Weights of a small GPT-style language model, trained from scratch on English Wikipedia: a variant of SOAP for these matrices.
Each number is 128 + 24 x the weight over its row's rms, rounded and kept within 0 to 255. Layers, rows and columns count from 0. Numbers have three digits each. The size before them is the row's rms in percent of the matrix's.

# layer 4 MLP down (transposed), 768x192, rms 0.339, rows 21-28, columns 0-191
082:082111112112104110154131074127094132102147128174144120076063104140148123157131133141116141177102109076135128128119098173118092117144116150173098119097115102157110069149146155108155111144148128142148106160137137135109097091130135118132121101155127126119123113135129149160154166140148133143115117152133122131143096140121157098113118104066114144138149116135109138146130173123105115081100115129134149149111090127143122170105121156148137134113128136118150157082133168122173099127137132125140187147151140110175130128125111184134139143127096122093125147107156142161127128127124198124
106:096121140156126110124127128083125138167114133130134143126118131142164122118128137147121114111137119137072121130090129143146127098074082118092119129072129127136114168164105153065145108157161098139130115141117127149129104130154115108120170106087177123131093115119111118139072116111116114126109140116145156120167098087126124137123144117118178160137106117134144161143150138127161143082112103155123156114119122141152153152148148166121118156135113128159163145112193097120134154105097130170104123147135134123146150124116161150109177148146151112150128110096184159158160158174096123176
109:127176120134147118112113136145116151170131135117124079165100111150130157120158174136145103154071126077143130151115057145063127116094127126116148115150127125085108163133133105124118110152069118123115137069110155109081164083100114143121106144140130140166171132102137159150093123133143174148137099126089119135165152136066138160122106117113146099106136114104130117139126136155104119097142172142110139163126155118124134143151111120132125113122083120149096130140111140156134189113117116141130122129163146122126157167145138140181124115135167119143100114122142104124114130150127127115
095:151135109150114133119130089139104116139112142105145144102131147140106123100126114125109125105080121150100174115149121166125137125161142168158141111092112125166108148215056133122077135148127126129145123139149129117150115146137187147126095124138120133135123121097137059092112141123123130119103107151126127115138134121188185132138136142126114115110123152178106131143119111103106168102122115146143074127121104105113105165124120103144136146110117097125156108096175142119133133106107136109122121174107110053155135130144122116130129142102122125102125119197148124133148140153106138177
113:119109122193091126152159118102120133109119112128148133097117111072172126128146098098181117136093120122148143130109158117168133148107060157121088167098153136161151157153158150116132092139102161136104135121109156073116143109138133145147137148125119114140083143109156089109127091148136143165143135149092099162142142131150117155149131143134119142153122156135124140095145174149126157137106087164129141115128131127114163179130142099091136133136106091145104097130163078134095141119134138181138148128109125153141157094113172132137147140117109144093153138087147159125148125114125146160
088:093140134117134112161132143191102099117115099127119094081120098137115133109104099118117149108098108152138161110135145138121092131154105108077091140110145169108116131131121106084144122077106135138150164122115127121064138157169159123115161127201137139115132164143105106104165142129141121131118118127128159163127119141145099112117106111114124158165163115148130114162131145102144131154105095107078124132143111132162132119145185123131164129098103149121136142118157145098155140141100123169134126126156125152172118090135119107114129109131143150087100104116131131085154080151129184086
089:136100075125129127122152137114121137121090147082147138089115141196073159135103124136117122096124127085132131166172115132143122153088183088130125105165184122101162103103147122137132156123125101141109099136141134119143111113160101144149154160156143145097126149166124123145130137153117082110144138133103126113139147128093135109110117162130106138128138080121106143117099095103152129100149141057148124094123135142128150113160128155074130133153116145137126122155114082121168167109165123109110114125119099132180145125127108088148114123143152075101160104128140130101159106144097114117
102:153107190110159128157176117139158104119139142123150097132125099154094100116146137121106152114122148107086100159157133145170170140135105125136099168124143123114116130124079164120108102089139124112120158158144121130121136090126123119067130084128132129131147142148140113145119105115126173127109118130123137122093102142100077152150138120109115116146144151151166113131137168136076130085146099134154086137170079124172136146165108099115099165089166175120170125115114165148101155144128103140142136141131135084108114164105159146131160108127150090112093123139130146127146153165129109114
# layer 4 MLP up, 768x192, rms 0.338, rows 22-28, columns 0-191
109:081097112176129113102131163089119140135125144150103135145115116123137138076123152142108072144141138129143155085117095140185137097090110188155074188089110131146097101115169110122168119129167146120161129144092095147122125113159116110138157114125123111113133130104095129142146118140140115157125115117145165092151122116181125106146109104146138133100161139103113140135159200123106150134154143141126118149117119136111135146136144143113102103143138125115142159117086133113128108131102165134094107162134136119113117134162128149122172119143102131147162105187140154136148145131068117144
110:141108157136131148103101138132084125097179139156110193125141171143133134127103148151124145131151119118108116130154163139130147156142138153126133117145180098150108099123115105157115153121133134126176069126123144157136089140141162124144138128167125118082115094142142135119151151125106099143141143164136141083152116149165139173126154098102160146093130101083140118106138121083102090141144166087135126100120138130128087114100115092117137133132148163099170124113124110124147104135129063135118139144110155143156133103082082090107107134131142125156133164096107164080118124160144152154
094:103128126113114134096116121129157156196125112101140130127124087132120138116093153149154120150146095112108161152141144118170096141148120122129110147117119101154168115114150170125093130129091145142136150180137119130107161151189135106114101107128119143092182165145116135151121145135133130126134100140153113099117128177152091106160123136109122129159090123123172099148138129116123081149112138117138151133133162124102165154091117141083132159143132160080084129142152069134143096138078122118120134143126107155088153161099142140190109131146168126125138131188129136146108120105121161137
104:083166081165140124105168147122117126135154099117148126145092126150107149149150111166083155139118099113140116125128151113133114119105125130110127156144155129115192125138124151161143141071114114140184127145097147156164149145103115166150153159139138186130092144123150161126134124122108136094137130130112126086127136115114105133111101107155159128120121116077077158115108131094193177106106147091117120133063132140144115116137116140143090128135115159110113083142151119106118096150139119130099142120118146099143139109133136115142107187134155158091181153145130099099144130103132135111
092:070113122187105132140190118074138111174087104120143137165143136107140133159149080126146065126166151098143119142107113137139123123182107155134138151132131101126121134119125137148144095132135096139165123131104129112167166115112130119133126084062100147168086152113130117110123130139158105086122091134075144144142141119168100130142130117150103084119097092142154162124151134106109125125162103109123126130125155162109133074149124138124134162098112142135146143120145137117125162117133116147148147143139170140145128115161149075153121096109141077135102151138118118123117145105109143112
092:123124115120110116134148107120121151109148174139124118168151143110165140138140104087137126090125146134134159115131104163157072166121103155147120131099103139135101142136083157157088076122180152156173158145102118095140119166135098097149117094121132115133114139131150112120143144122151152175134110114167119161146142102108103171188116157146117093117122162161166110142103147160130105144060139133135109132146145131099146112122079120119136132102141141131100105119124136104156142155121122132160157113110101164136108094091092095140138097132154140098134181117130137170123135146177132141
109:095149141131104080138148125101181139159158135142129102126133092185121148148076125126126117138103146127137116137122091154128139125123106114120098168159168088089118109126102131136131136103166122137137148131140107098120130136156119110069107077100163120132143133153137109142094112088153142142110092121115094112148144125153136127111167110139133140133129102140103119131132154164134112067127094126135094142120134164165160115118111170160117115133132130121161158111112161169146114187096118114149133136109173131121143148139128175127178178149194140101101144099135133139146146125086107149